Weights of a small transformer language model.
Architecture: LayerNorm before each block, no position embeddings, biases, untied embeddings, ALiBi.
Training: a variant of SOAP for these matrices, 127M tokens.
Each number is 128 + 32 x the weight over the matrix's rms, rounded and kept within 0 to 255. Layers, rows and columns count from 0.

# layer 5 MLP up, 640x160, rms 0.159, rows 221-302, columns 40-79
[[143 149 144 115 154 151 165 113 103 119 142 104  77  74  93 158 152 100 178 126 112 126 161  64 104 148 105 110  98 124 153 178  94 114  78 118  88 132 178 131]
 [104 201  95 113 125  81 129 168  90 172 208 146 124 136 114 172 150 135 145 135  88 133 115 121 136 144 174 114 175 119 123 128 120 174 185 166 101 160 130 123]
 [110 127 146 112  87 133 131 142 113 168  91 109 134 118 111 196 103 124 150 104 137 185  70 142  74 115 136  76 130 146 122 142 140 146 152  81 169 145 140 126]
 [157  86 176 126  75 120  91 153 141 117 198 108 109 133 135 136 160 133 151  86 153 163 141 131 120 140 106 156  98  82 182 130 163 144 109 126 153  85 143 177]
 [130 180  97  91 134 163 141 121 138 120 144 118 119 166  90 136 121  67  96 110 150 119 150  85 118  90  67 195 136 175 113 141 122 128 116 121 129  72 154  92]
 [ 87 141 129  95 140  51  95  76 144 140 117 129  98 156  84  80 108 177 150 162  78 143 148 122  90 140 104 182 112 134 144 107  84  74 108 143 118 178 158 123]
 [147 184 169 119 143 102 159  96 100 107 129 144 156 105  91 104  91 159 129 126 116 126 134 135 130 140 158 177 175 101 150 171 100 182 128  95 116 148 141 152]
 [164 145 181 135 116 151 100 129 121  91 152  95 180  67  75 160 157 192 137 143 101 201 118 116 150 195 111 109 116  63 121 115 139 124 137 114 126  89 142 135]
 [108  95 192  73 166 148 188 160 114 133  79 146 148  93 107  95 138 132 105 135 212 160 117 197 124 143 144 136 118 136  70 152 167 122 134 106 109 116 187 125]
 [158 168 153 100 179 150  93  25 123  96 159 112 121 190 136 125  77 133 153 127 178  86 130 120 105 139 110 144 145 122 145  75  70 119 126 162 155 146  75 133]
 [128 118 183 175 112  98 114  71 111 124 123 115 102 123 181 146 145 146 133 167 106 150 167 104 187 114  81 123 125 133 166 120 145 169  80 185 128  82 110  89]
 [102 185 109 169 109 160 204 170  98 148 119 201  97 126 175 124 190 120 190 122 187 149 122 133  99 130 127 123 141 144 120 112 154 126  99  92 109 127 134 111]
 [142 155 153 178 105 113 113 124 120 120 142 113 177 139  77 108 128 205  94  67 137 164 151 165 110  75 112 153  67 119 180 155 132  76 104  74 163  53 108 175]
 [145 121 157 146  77 154 105 123 152 152 138  98 121 103 133 173 170 135 172 136 151 136 167 134 109 162 119 180 166 103 101 109 116 141 155 134 191 161  57 143]
 [110 174 138 126 102 161 147 167  84 120  97 126 177 138 183 149 121 127  94 199 142 202 108 125  95  82  86 124 139 120 139 142 126 152 142 159 147 120  79 100]
 [169 117 122 137 118 157 128 116 126 170 145 161 113 143 143  96 175 153 120 111  86 169 114 120 109  83 161 114 230 118  89 117 125  93 132 152 197 171 127 153]
 [ 94 144 116 168 116 125  81 103 132  87 106 165  96 157  97 150 142 216 144  99 123 122  93 128 111 113 148 161 115 151 150 105 108 103 107 136 146 193 152 121]
 [ 99 176 115  99  71 185 198 108 117 176 170 153 111  97  61 110  94 114 141 148 124 117 143 156 146 163 187 117 124 138  46 110 113 150 142 141 119 146 161 111]
 [161 106 126 132  73 100 178 147 173 208 143 174 119 104 125 121 132 196 123 132  76 180 123  94  57 163 105 177 119 105  88 155 143 124 145 112 109 186  82 120]
 [153 222  98 115 127 126  94 168 148 107  60 115 111 118  91 189 166  57 122 169 152 157 110 126 148 145  94  96  90 123 141 104  51 125 222 149 118  71 147 175]
 [ 91 127 196 137 141 118 164 164 199 125 112 114 105 168 131 161 101  57 177 103 127  96 130 144 126 193  55 121 111  97 120 152  64 163  70 142 134 110 128  63]
 [146 135 104  81 135 126 156 135 121  42  71  92 136  67 137 105 195  60 152 150 174 153 116 130 165 100 194 102 149  80 119 102 189 129 148  85 178 155 130  58]
 [135 106 124 111 132 118 114  75  94 137 169 138 155 149 124 168  90 153 108 204  49 131 109 153  74 140 148 149 126  95 109 115 150 107 108 140  93 125 161 170]
 [ 48 166 131  89 101 155 158 151 174 132 103 131  97 142 100  84 123 110 156 115 161 128 171 138  94 137  80 155 105 101  91 101 119 166 136 115 140 108 120 107]
 [130 132 211  96 165 117 153 203 169  92 121 173 111 109 122 145 129 163 196 157 149 115 116 145 134 171 140 133 144 143 153  83 143 112 109 125 144 103 161 163]
 [130  56 116  96  60 167  79 137 154 116 142 126 147 149 213 142 167  89 101 138 147 110 154 136 126 131 113 153 120 142 109 129 127 159 199 112  93 203 115 133]
 [125 135 158 128 149 150 185 124 166 120  87 139 131 134 127 135 144  90 190 149 148 146 143 113 139 108 167 116  77 141 151 112 106  55 103 149 102 186  86 139]
 [156 141  95 166 143 177  66  84 206  90 153 103 104 113 177  95 122  90 102 141 163 212 135 132 112 111 157  53 195  81 133  84  96 157 151 135 140  86 158  89]
 [117 125 119 134 110  67  74 117  92 155  82 105 134  94 133 132 145  77 147  62 167 120  96 162 168 115 124 137 135 167 118 109  68 148 128 144 180 110 151  99]
 [140 117  61 146 109 135  94 123 106 114 150 170  90  82 198  87 181 155 118 160 139 137 202 178 118  95 134  79  99 120  80  83 181  74 190 110  92 154 137 137]
 [115 101 154 124 175 118 188 174  95  67  91 115 153 101 155 129 126 177  68 145 150 149  93 154 116 132  77 139 105 154 210 118 127 141 130 195 147 176 141 117]
 [ 80 115  86 175 127 101 183  93 130 164 100 114 136 120 168 193 108 136 132 186 117 195 182 145 143 158 105 157  97 155 155 170 107 149 109 196 138 107  74 102]
 [113 106 149 185 140 121 140 208 167 117 155 118 178  61  99 174 126 173 108 113 157 176 114 120 113 138 164 133 113 132 124 119  97  65 156 164  93 158 132 108]
 [127  97 176 103  79 125  85 131 136 105 161 135 102 141 138 142 126  71 134 111  92 160 194 117  85 178 129 142 140 106 119 101 155 198 136  98 124 153 180 106]
 [202 147 117  73  94 128 124 165 127  40 112 115 140 102 155 149 152 122 112 160 170 136 166  85 111  88  99 173 115 149 177 132 183  34  83 129  88 124 171  55]
 [129  81 176  86  95  92 153 165 188 121 154 230 160  83 133 141 153 116 132 109 175 119 128 104  93 102 120 148 151 137 157 114 169 171 108  97  73 114 128 113]
 [102  87 122 119 114 107 147 109 126 140 140 105 146  97 132 143 143 138 141 123 132 165 109 146 112 173 145  76 152 104 113 130 116  75 146  95 144 154 143 157]
 [110 121 119  94  56 114  96 147 188 175 154 132 105 121 139 120 153 169 118 117 141 153 182 129 135 144 139 116 136  57 120 120  96 119 118 118 141  75 134 144]
 [172 138  86  87 177 152 159 145 148  69 111 153 107 140 133 128 125  78 199 222 129 123 122 117 131 149 155 125 125 121 140 115 135 103 139 121 130 130 164 174]
 [114  75 166 117 105 148 157  95 148 145 145 114 114 142 108  56  85 135 104 131 118 137  79 126  86  75 114 137  81 147  96 140  96 130 163 133 153 117 107 140]
 [128 176 161 121 102 171 107 133 133 114  73  95 137  96 141 124 114 112 202 133 134 213 169 108  80 157 132  65 147 141 165 111  98 131 157  96 177 114 106 105]
 [ 79 150 122 121 136 171 141 116 135 163 147 164 121 121 138 121 112 154 130 161 113 103 146 132  59 144 158 151 210 103 131 142  72  99 157 125  81 130 143 155]
 [ 79  99 132 143  96 141 160 116  92  91 125  92 167 171 136 158 118 101 123 110 115 119 166 180 113 146  86 163 100 146  64 126 162 141  82 169 166 140 198 154]
 [ 75 148 213  73 100 146 168 137 179 180 126 131 128 134 127 113 159 131  90 101 174 132 103  89 113 127 148 173 114 133  97 120 104 153 131 138 144 143 128 122]
 [108  84 121 122 147  90 186 154 116 139 119 149  61  98 109 107 153  97 159 156  80 117 129 193 173 129 147 130 140 162 137 107  92 115 133 162 175 114  41  95]
 [129 107 116 133  77 126 157 126 153 124 129 121 115 111  77  91  56 121 118 130 167 100 120  91 102 111 115 176 189  93 125 107 134 111 146 190 110 162  71 100]
 [ 54 149 140 102 134 119 144  95 151 156  54  99 159 113 112 197 151 125 173 142 155  99 149 133 159 171 107 161 117 127 106 139  83 209  66 138 128 125  47 115]
 [174 119 125  89 106 187 164 118 121 163 159  86 123 122 113 111 160 101  92 115 157 137 156  52 152 126 179 118 152  94  96 130 130 138 130 128 110  97 154 106]
 [142 145 110 156  90 116  81 149 161 141  65  95 100 122 117 143 101 143 109 133 188 134 104 130  76 158 116  98  67 105 129 150 174  62 173 126 125 102 154 163]
 [112 173 189 128 139 110 131 130 188 115 105 109 129  99 116 114 149 129 123 131 173 112 139  91 150  83 130  47 156 152 176 134 139 208 115 114 166 145 114 144]
 [131 134  96  93 160 107 140 114 165 151  85 128 163 119 141 102  98 188 139  61  97 101 162  94 158  33 128  88 108 134 110 132 121 117 116 137 167 157 132 121]
 [ 92  97 117 197 108 101 100 122  98 172  77 116 167 126 104  46 157 128 164 115 130 150 177 213 184 105 104 176  73 137 148  95 133 209 158 165  91 195 100 160]
 [ 74 140 119  50  63 128 112 161 140 174 103 163 176 118 141 109 126 114  83 140 174 124 133 137  85 130  50  84 121 125 108 121 111 130 130 119  44 196 106 160]
 [121 122  89 109 124 112 113 143 151  52 134 160 164 124  90 101 140  52 142  79 148 199 138 136 172 127  85 154  62 143 141 109 153 165 127 113 212  79 127 144]
 [ 84 137  97 178 177 129 133  67 140 126 123  84 173 141  90 124 197 154 140 132 115  65 134 109  84 158  97 144 124  94 108 176 134 116 114 188 102 126 157  73]
 [123 134 153 146 184 118 164 170  94  90 168 112 151 204 120 119 145 134  92 127 126 113 167 179 136 149 128  82 130  75 144 132 148 147 110 118 101 140  96 132]
 [120 137 181 150 168  94 130 139 155 172 109 148 162  68 106 125 149 110 153 121 112 108 181  97 108 107  97 136 103 122 138 143 195 168 101 127 126  79 103  96]
 [ 88 125 103  84 116 139 164  91 111 142 135 123 173 151 176 149 150  78 140  71 163 125 181 136 123 186 104 195 148  81 142  83 188 100  93 110 104 106 119 116]
 [154 114 143 150 143 126  96  94  64 117 123 137 151 113 137 151  71 150 118  75 109 141 117 143  98 103 125 167 155 103  93 101 147 164 161 115  98 186 124  96]
 [128  99 142 138 124 138 115  75 146 129 140 138  89  85 125  92 129 134  67 142 129 123 105 108 158  83  88 108 153 193 154  69 170 137 108  62 145 116 175 148]
 [135 147 155 138  73 169 125 118 113 111 154 103 163 198 127 162 112 107 143  64 105 210  95 164  75  81 119 118 146 143 138 116 125  94 158 155 138 116 140  89]
 [111 133 142 106 117 131 121 122 177 118 138  66 131  98 183 131 127 130 163  77 116 158 109 108 117  59 119 172 134 135 160 123 111 107  87 216  88  83 152 133]
 [105  96 134 209 120 108 100 195 165 107 126 140 151 134  92 100 111  77 124 139  99 168 177 127 151  70 154 187 139 110 105 119 115 159  86  82 155  95 123  95]
 [ 81 118 168 120 138  98 116 142 170 100 110  84 121 147 100 125 175 175 137  94 101 129  89 137 118 160 191 136 121 130 112 127 189 117 138 106 144 117 107 150]
 [104 153 146  90  70  98 152 102 111 153 108 138 196 108 124 137 124 150 148 149 118 141 190  93 134  98 125 177  97  84 101 131  73 122 119 108 122 121 149  74]
 [133 112 118 105 133 120 151  87 130 157 151 113 132 110  80  78 167 117 160 185 125 157 139 111  61  92 127  93 147 151 136 142 124 108  85  90 107 111 136  90]
 [128 128 116 128 131 146  99 106 138 186 164 125 119  91 110 125 102 122 136 156 113  89  94 125 136  71  99  84 153  76 118  61 157 123 110 165 110 138  88 137]
 [110 105 145 119 137 120 120 164 205 162  77 111  91 104 132 108 127 130 149 191 145  70 149 133 111  52 104 114 119 144 117 160  94 140 143 154  95 122 169  56]
 [ 65 153  82 183 126 163 131  86 165 144  99 121 168 149 129 171 151  98  79 100  86 160  95 113 112 159 171 151  91 208 154  99  93 188 141 141 101 101 107 149]
 [ 55 123 177  98 117 143 165  79 162 133  70 122 152 172 119 101  76 160 161 142  83  84 161 112 146 115  96  96  98  85 146 132 160 172  73 162  91 101 127 110]
 [123 154 155 119 145  77 161  82  91 117 115 151 154 165 139  82 146 118 174 140  67 147 123 139  81 142 194  95 125  98 146 117 109 146  79 101 107  51 187 139]
 [144 121 142 188 177  96 109  78 126  92 160 162 175 117 116 135 114  75 148  78 102 135 115 137 145 139 128 169 170 133 116 134 146 117 129 102 117  92  92 105]
 [226 132 150 105 135 105 138 177 153  97 131 152 109 139 147  91 145 151 167 117 120  99 109  56 150 121  53 153 110 172  82 110 128 142 150 171  89 125 109 140]
 [176 125 140 151 124 107  70  94 145 180 165 120 165 154 118 183 135 127 134 138 133 120 176 145 123 121 143 108 153 126 173 158 198 123 116 108  93 114 104 121]
 [104 136 140 136 139 124  57 151 131 175 116 111 208 102 157 170 153  98  87 169 118 192 115 159 100  94 146 127 118 127 201 151 122 179 120  66 112  89  94 217]
 [179 135 102 145 166  58 178 101 194 122 121 123 113 111 168 124 121  89 132 110 110  76 134  87 164 141 166 167 165  98 110 146 191 134 124 133 122 129 124 136]
 [ 94  96 161 133 134 123 133 157  86 154 142 100 111 142 150 148 102 129 124 150 125 154 181  85  88  51  95 158 143 174 103 159  64 128 110 115 133 107  99 145]
 [129 192 164 105 115 102 196  88  85  93  87  72  73 124  52 111 107  90 129 103 147 131 172 123  62 154 137 152  91 162  69 122 110 137  83  66  77 153 111  85]
 [107 124 129  94 104  97 128 112 158 104 123 148 153 160  86 119 113  99 133 141 180 109 146  46 171 124 127 128 139 162  99  85 148 196 145 116 111 112 153 133]
 [149 178  90 122 114 141  97 116 120 118 105 108 133 103 144 164 103 154 146 185 137 111 121  78 105  88  96 117 118 124 105 156 107 178 110 135 144 189 164 132]
 [ 62 104 147 158 148 121 128 151 104 141 125 122  47 156 150 195  62 148 143 138 154 147 198  79 115 178  87 139  70  93 130 163 130 131  74 148 128 111 131 135]
 [145  88  86 150 150 152 227 171 130  93 160 158 159 101 102 145  85  51 147 147 137 149 177 128 108  98 148 117 170  70 120 144 125 120 124  98  99 151 156 139]]
# layer 5 MLP down (transposed), 640x160, rms 0.159, rows 221-301, columns 40-79
[[139 119 157 101 189 102 124 166 117  88 164  99 102 153 168 120  76 114 120 161 166 134 174 197 111 221 120 190 110 105 103 120 154 144  89  94 174  63 110 151]
 [108 117  98 109 149 137 102 122 153 122 128 153 153  96 124 173 135 108  41 152 131 125 114 155 125 141 142 104  85 113 110 113 144 152 147 139 153 190 100 154]
 [149 142 130  82 180  94 127 160  85 111 161 124  83 119 137  56 209  97 183 156 102  91 121 131 175 135 117  93 172 115 151 127 196 129 123 159 138 128 112 101]
 [ 80 135 101 129 110 105  74 152 220 151 104 142  97 104  92  48 144 121  39  89 132 104  74 167 112 113 105 135 141  90 136  23 126 109 127 148 104 128 114  85]
 [136  96 148 160 145 110 119  85 122 136 101 130 119 140  84 149 140 100  81 123  89 182  89 128 144 128 134 121 138 166 164 145 117 144 156  92 172 165 126 187]
 [157  99 142 130 129 138 140 134 126 121 120 139 114  86 100 112 135 189 146  86 125 128 148 126 141 120 119 150 149 200 164 150  97 137 114 124 169 127  76 102]
 [178 139 155 111  97  83 121  94 131 138 120 189 161 149 115 144 146 116  94 111 147 175 114 129 192 135 111 102 132  86 131 103 171 121 113 127  98 169 142 122]
 [194 117 129 127 117 162  92 126 132  94  78 138 151 129 137 161 101 151 155 131 115 146  93 106 118 111 125 103 141 133 109 137  87 113  98 131 134  96 155 143]
 [106  67  85 111 140  86 123  96 104 142 126 153 130 153 133 126 150 114 133 158 168 137 139  88 118 128 134 155  64 103 167 122 116 148 112 128  68 139 138 205]
 [161 119 137 105 117 108  99 112 112 186 145 119 132 164 117 151 101 131 113 131  90 160 160 146 142 100 154 145  99 122 112  76 135 153 110 158 145 106 155 175]
 [175 158 168 184 191  44  73  98 153 108 107 102 136 130 168 137 111 123 185 164  69 183 172  93 140 158  74 153  78 136 125 209 103  76 194 221 114 136 132  68]
 [129 155 105 104 118  72 145 189 106 118 123 105 108 121 133 140  64  88 140 152 119  46 123 118 146 136 156 161 151 142 118  90 141 144 211 131 160 135 117  90]
 [ 99 119 122 139 156 194  94 143 187  78 134 150 206 162 198 165  97 148 117 143 139 155 115 138 131 141 164 136  97 132 159 135  94  63 111 133 129 137 147 122]
 [ 95 110 124 100 163 142  85 130 171 119 188 138  89  92 125 142  95 144 161 146 109 135  95 158 142 132 128 137 106 137 148 146 153 157 156  72 131  86  87 135]
 [154 161 141  77 156 125 135 116 140 133 170 145  98 145 139 130 161 102  61 163 116 123 141 147 150 137 122 109 128  95 153  92 104 122 112 108 137 151 125 130]
 [ 88 112 114 155 122 148 125 157 115 152 160 152 153 153  92 136 163 120 124 121  50 140 166 130 124  93 139 129 125 148 108 112 134 119 124 188 129 144 101 126]
 [ 73 128  98 103  57 141 145 106 132 170 178 126  75 206  78 131 165 144 106 153 101 159 117 128  76 133 141 175 157 140 144 132 128 109 167 179 140 114 177 160]
 [121 131 137 120 120 110 128  94 147 158 115 140 139 142 116 154  79 134 140  84 155  50 177 198 124 157  67  85 105 106 116 140 110 189 178 180  98 153 108 149]
 [147 152 153 134 118 145 153 155 136 114 141  86  44 193  94 170 110  93  63 167 106 160 140  99 143  41  95 183 135  68 137 165 149 143 162 127 124 122 131 124]
 [112 130 121 150 164  98  89 180  77 131 120 111 212 106  65 136 138 128 159 111 155 210 115 150 149 121 147  85  76 102  66 116  93  85  98  95 192 162 139 113]
 [121 157  89 166  63 127 147 111  93 156 110 152 110 180  83 147 126 188 113 175 133 136 164 103 182 129 142 136 134 132 170 151  89 147 121 125  68 147  93 144]
 [ 90 107 148 170 131 112  81 164 136 120  78 190 102 190 165 172 184 119 140 115  87 134 142  93  72 139 160 159 147 198 156 106 137 149  99  97 205 138 115 132]
 [ 66 127 112 147 138 108 174 137 157  95 142 212 110 113 123 140  91 102 143 111 101 170 154 124 136 144 255 176 140 104 161 111  91  89  98  91 101 123 142 164]
 [ 89 132 141  61 114  81 121 119 112 175  88 152 151 177  92  98  73 203 153 162 107  96 126 124 153  55 103 106 112  51 150  85 106 172  72 115 135  78 103 111]
 [163 174  50 164 139 152  83 143 135 162 109 149 108 146 187 153 146 139 135 136 138  66 129  74 138 129 144 149 168 140 118 106 137 145 107 134 117 121 145 127]
 [107 160 106 149 171 169 161 161  95 135 193 178 136  97 105 107  99 113 108 189 113 156 144 138 140 120 164  80 130  91 106  87  96 121 100 123 138 120 141 118]
 [112 114 111 127 130 115 125 122 147 129 129 142 127 141  92  86 166  84 178 161  90 144 151 125 164 140 124 103 112 123 128 104  88  94 127 149 145 143 174 105]
 [158 154 175 158  79 142 142 103 187 148 103 124 143 120  81 168  90 123 115  79 173 169 120 199 131  94 112 119  93 125 128 112 168 125  95 108 154 111  92  92]
 [136 103  78 148 145 139  55 149 116 114 123 134 126 122  91 121 107 101 170 163  74 119 184 112  97  83 167 138  89  98  79 156 151 126  80 106 111 133 146 175]
 [141 141 159 147 123  88 166 139 158  85 133  75 123 159 120 176 138 113  88 110  91 133 134  98  77 138 127  93 123 169 122 166 103 167  92  70  99 183 125  81]
 [ 38 132 155 162 103 141 170 156 132 137 126  80 127 139 115 190 135 158  76 101 162 142 122 178 139 145 182 117 167 161 103 191 126 178 157 114  89 190   0 161]
 [211 162 123 157 132 107 129 104 116 104 158 196 121  88 146 123 103 102 106 114 174 169 163 138 128 155 150 139 141 142  99 144 137  82 146  77 108 182 113 139]
 [122 152  94 117 100 112 105  68 135 154 115  96  88 137 106 151 170 142 138 124 190 105  68 136 171 154 154 120 123 114 157 109  79  96 139 142  97 116 126 148]
 [ 88 129 168 113 138 138 138 191  98 160 189  97 152 158 108 113 100  76 102 127 127 106 117 125 182 132 136 119 166 110 119 140 113 112 135  68 140 105 111 104]
 [178 121 121  97 110 133  89 154 116  91 133 144 150 124  98 108 118 150 107 159  87 126  90  98 135 112 110 109 123 123 176 154 132  97 144 177  86  76 154 114]
 [157 137  86  49 161 122  93 185  90 132 106  96 170 159 170 138 140  60 142 138 117  96 140 115 111 150 113 120 163 130 140 134 134 123 117 110  63 161  95 145]
 [180 130 114 107 122  93  29  57  99 152 143  98 137 121 115  86 137  97 148 134 160 112 129 151 113 173  83 155 102 160 102  79 156 185 128 160  65  31  98 111]
 [126  98 142 153 152 187 160 127 113 113 169  87 131 171 125 134 125 139 165  93 140 151 102 134 122 114  77 121 116  79 184 141 155 138 129 123 121 118 121 129]
 [122 110 135 173 127 173 151 159  96 135  69 178 109 131 101  94 137 116 172 121 194 161 156  93 108  93 152 141 145 106 173 141 163 103 183 105 105 109 100 145]
 [ 90  29  87 134  71 115 151  83 151 114 116 145  78 117 144 126 140 106 114 146 108 161 150  55 145 136 159 146 125  89 104 140 115 127 133 148 116  77 133 169]
 [156 128 163 131 129 134 127 111 151 142 149 143 159 114 126 143 112 130  99 132 172 132  88 128 112  88  97  82  77 147 165 154 155 133 119  73 147 143  96 133]
 [115 115  96 163 117 137 158 175 166 116 145  97 174 112 135  89 144 124 159 159 140 101 145 144 222  96 199  73 177  72 155 148  81 114 166 134 170 158 180 197]
 [153 162 122 122 147 148  97  86  96 175 158 135 109 126 124 134 145 107 139 123 148 171 151 155 139 138 110 112 150  89 125 162 108 106 112 118 159 141 127 121]
 [148 119  82 168 139 102 122 119 103 125 172  41 118 109 124  88 135 178 141 170 168 159 110 131 111 129 155 124 146 147 145 149  66 167 121 142 110 189 177 107]
 [ 92 119 177 136 110 162 138 112 182 143  55 145 100 153 128 152  87 118 152 160  85 161 114 145 151 145 106 122 102 130 113 145  94 137 153  93 181 108  74 151]
 [137 117 165  44  92 125 158 171 127 144  88 148 162 111 114 128 167 179  98 127 147 154 136  97 182 108 133 193 148  82  78  99  45 138 113  54 157  91 127 144]
 [119 141 128 120  76 123 154 134 112 138 176 114 134 153 123 160  75 145 104 148  93 133 110  79 111 157 173 116 171 160  86 118  98 171 107  86 111 155  91 157]
 [ 85  83 154 145 134 166 127 109 146 110 141 136 125 169 148 144 153 142 204 153 133 116 123 161 117 129 169 181  98 144  83  90 130 204 139 143  97 158 210  97]
 [141 144 161 120  95 161 170  98 134 121 144 174 153 172 123  48 128 102  86 133 105 126 165 149  99 145  89 138 160 144 124 127 152 142 152 189 159 125  92 140]
 [159 179 162 120 122  54 117  73  77 151 144 132 121 168  78  97 125 194 159 133 136 152 108 152 126 132 118 134 151 178 147 144 114 120 138 141 156 166  98  98]
 [ 99  86 132 159 120 137  97  97  85  62 138 135 131 105 127 140 109 162 162 100 144  95 199 120 134 106  73 110 137  97 137 134 137 140 156 126 104 184  90 142]
 [121 102 112 144 147 114 188 141  83 161  95 127 143 134  94 116 130 107 159 117  70 150 108 140 152 166 135  79 155 102 118 179 149 132 135 175 138 134 128 132]
 [ 76 157 137 124 193 142 196  81 125 140 126 150 128 101 139 105 102  57 150  80 165 149 102 178 113 109 127 140  96 107  96 143 133 132 116 137 156 125 106 119]
 [206 146 153  99  62 133 114 124 134 100 126 122  93 117 126 153 151 165 153  84 145 127 160 174 126  90 203 154 150 182 171  64 143 190 167 139 135 120 130 143]
 [ 89 137  59 165 163 167 132 106 178 187 147 152 180 180 108 153  85 135  91 185 175 168 123 112 107 136 132 141  91  77 133 117 164 185 147 174 167 124 170  68]
 [156 118  72 125 116 127  88 150 109  87 166 129  92 129 145 150  66 147  85 140 152 119  99 118  96 117 165 148 182 121 162 145  98 121 128 140  98 109 135 120]
 [109 181  77 103 201 113 120 149 158 173 121 161 116 107 106 159  42 116 147 183 118 166 134 104 158 161 151 161 147 119  78  52 128 106 118 133 152  74 119 134]
 [117 107 127 104 136 107 120 164 120  75 140  90 113 128 121 117 132 134 150 119  98 126  96 130 113 122 162 103 117 189 133 123 122  99 132 114 121 129  59 178]
 [142 123 146 172 168 118  61 132 136 123 112 105 205 135 156 194 136 131 119 171 128 133 119 122  97 168 115 172 172 138 111 110 107 132  89 113 130 108 172 174]
 [152 141 125 130 100 146 145 136 114 150 124 165 169 178 143 170  86 105 166 144 148 119 149 161 179 136 113  66 128 110 132  56 123 156 140  89 131 132 108 146]
 [214 100 130 114 174 128 129 130 164 106 154 145 153 147 128  72 162 159 122 114 147 122 125  78 112 112  87 104 137 105 152 149 168  77 154 117 155 133 104 133]
 [161 138 127 155 155  92 141 127 147 117 128 129  96 102 138  78 129 130 157 173 132  97 113  65 194 145 161 145  88 111  45 141 140 110  77  55 187 163 117 164]
 [111  92 137 142  61 177 122 192  92 134 148 138  91 141 159  81 194 108 176  85 120 147  94 183 154 106 135 138 153  93 140 131 119 150 101  93 106  96 118  80]
 [178 130 154 153 130 134 162 120 124  79 138 202 104 110 123  78 142 136 142  99 162 117 187 111  97 164 139 180  66 171 100 127 169  99 124 156 106 123 140  99]
 [144 101 124 166 137 108  51 141 111 102  68 107 117 136 215  86 112 134 136 111  98 136 124 137 134 115 103 100 101 124 158 148 124 185 137 124 152 126 126 219]
 [108 132  82 125 124 135 152 131 141 182 219 101 145 126 142 140 132  87 111 121 111 123 137  89 107  84 163 107 121 121 152 132  45 173 175 159  66  94 141 136]
 [153 113 166 143 103 182 174 121  98  82 125 139 140 146 143 123 155  92 118 142 141 149 188 107 126 119 183 163  97 211  94 158 127 101 140 100 202 166 126 189]
 [107 177  65 141 144 133 136  88 122  66  98 159 165 134 141  92 139 111  61 138 123 112 117 125 180 130 131  82 145 109  67 144 132 159 120 107 153 176 152 150]
 [106  95  89 135  79  68 152  95 115 137 146 126 169  93  75 113 139 131 163  90  99 146 116 147 149 146  96 103 118 126 191 158 150 149 224 124 107 150  56 127]
 [ 95 125 117 148 183 127  97 149 109 101 182 168 101 107  96 147 165  99 153 135 134 115 160 139 147 178 142 148  96 148 119 141 159 145 162 146 117  99 111 106]
 [141 128  69 154  98 114 128 186 181 126  84 164 107 152 144 105  22 170 131 121  78 145 131 149  59 149 116  98 170 118 150  87  89 147 149 119 154 108 147 131]
 [199  97 170 202 138 146 165  90 200 172 128 107 177 100 115 133 104 172 134 127 100 137  94 101 104 183 130 154 163 100  66 101 156  72 149 111 114 129 120 154]
 [ 88 145 150 136 145 139 176 148 101 110 131 143 158 115 158  79 149 118  73 134 159  95  73 145 127 146  41 113 127 134 123 119 137 142 121  90 107 169  60 105]
 [122 135 138 144  49 121  92 129 119 127  97 150 172 104 125 132 117 113 147  78 180 130 134 155 186  71  61 143 121 148 164 158 132 165 186 168 165 132 115 102]
 [ 95 121 128 142 167 129  68 126 117  98 130  93  68 158 154  81  77 161 129 165 183 157 214 136 109 147 171 108 158 101 137 106 188 114 100 121 108  97 142 115]
 [216 166  41 121  79 175 158  92  89  84 169 191 125 130 126 136 151 122 150 150 149 161 127 115 105 138  82 147 106 143 166 192  67 131  96 105 147 141 114  90]
 [133 185 106  96 131  79 175 175 103 131  55 119 138 141 150 137 118 158 190 134 127 111 144 149 111 112 127 123 160 107 175 137 132 142 110  96 119 124 116 101]
 [135  96 121 153 109 106 126  76 174  92 169 113 110 140 149 148 113 155 165 109 159 108 137  94 142 154  95 120 125 101  97  87 131 131  86 205 137  98 180 105]
 [ 79 110 153 171 169 126 143 193 170 116  88 113 182 110 143 152 127  84 152 145 158 179 116 130  79 119 169 148 121 180 108 119  59 154  62 184 145 152 108 111]
 [114 170 131 153  70 174 151 207 142 142  82 115 124 196 183 110 139 172 163 116 144 126  89 173 144 106 154 175 112 131 147 181 175 173 123 136 140 100 160 133]
 [107 106 135 146 151 182 188 158 116 128 125 130 126 124 113  92 191  96 101 123 146 164  93 170 166 139 102  82 154 116  92 130 168 123 147 112 152 148 168 154]]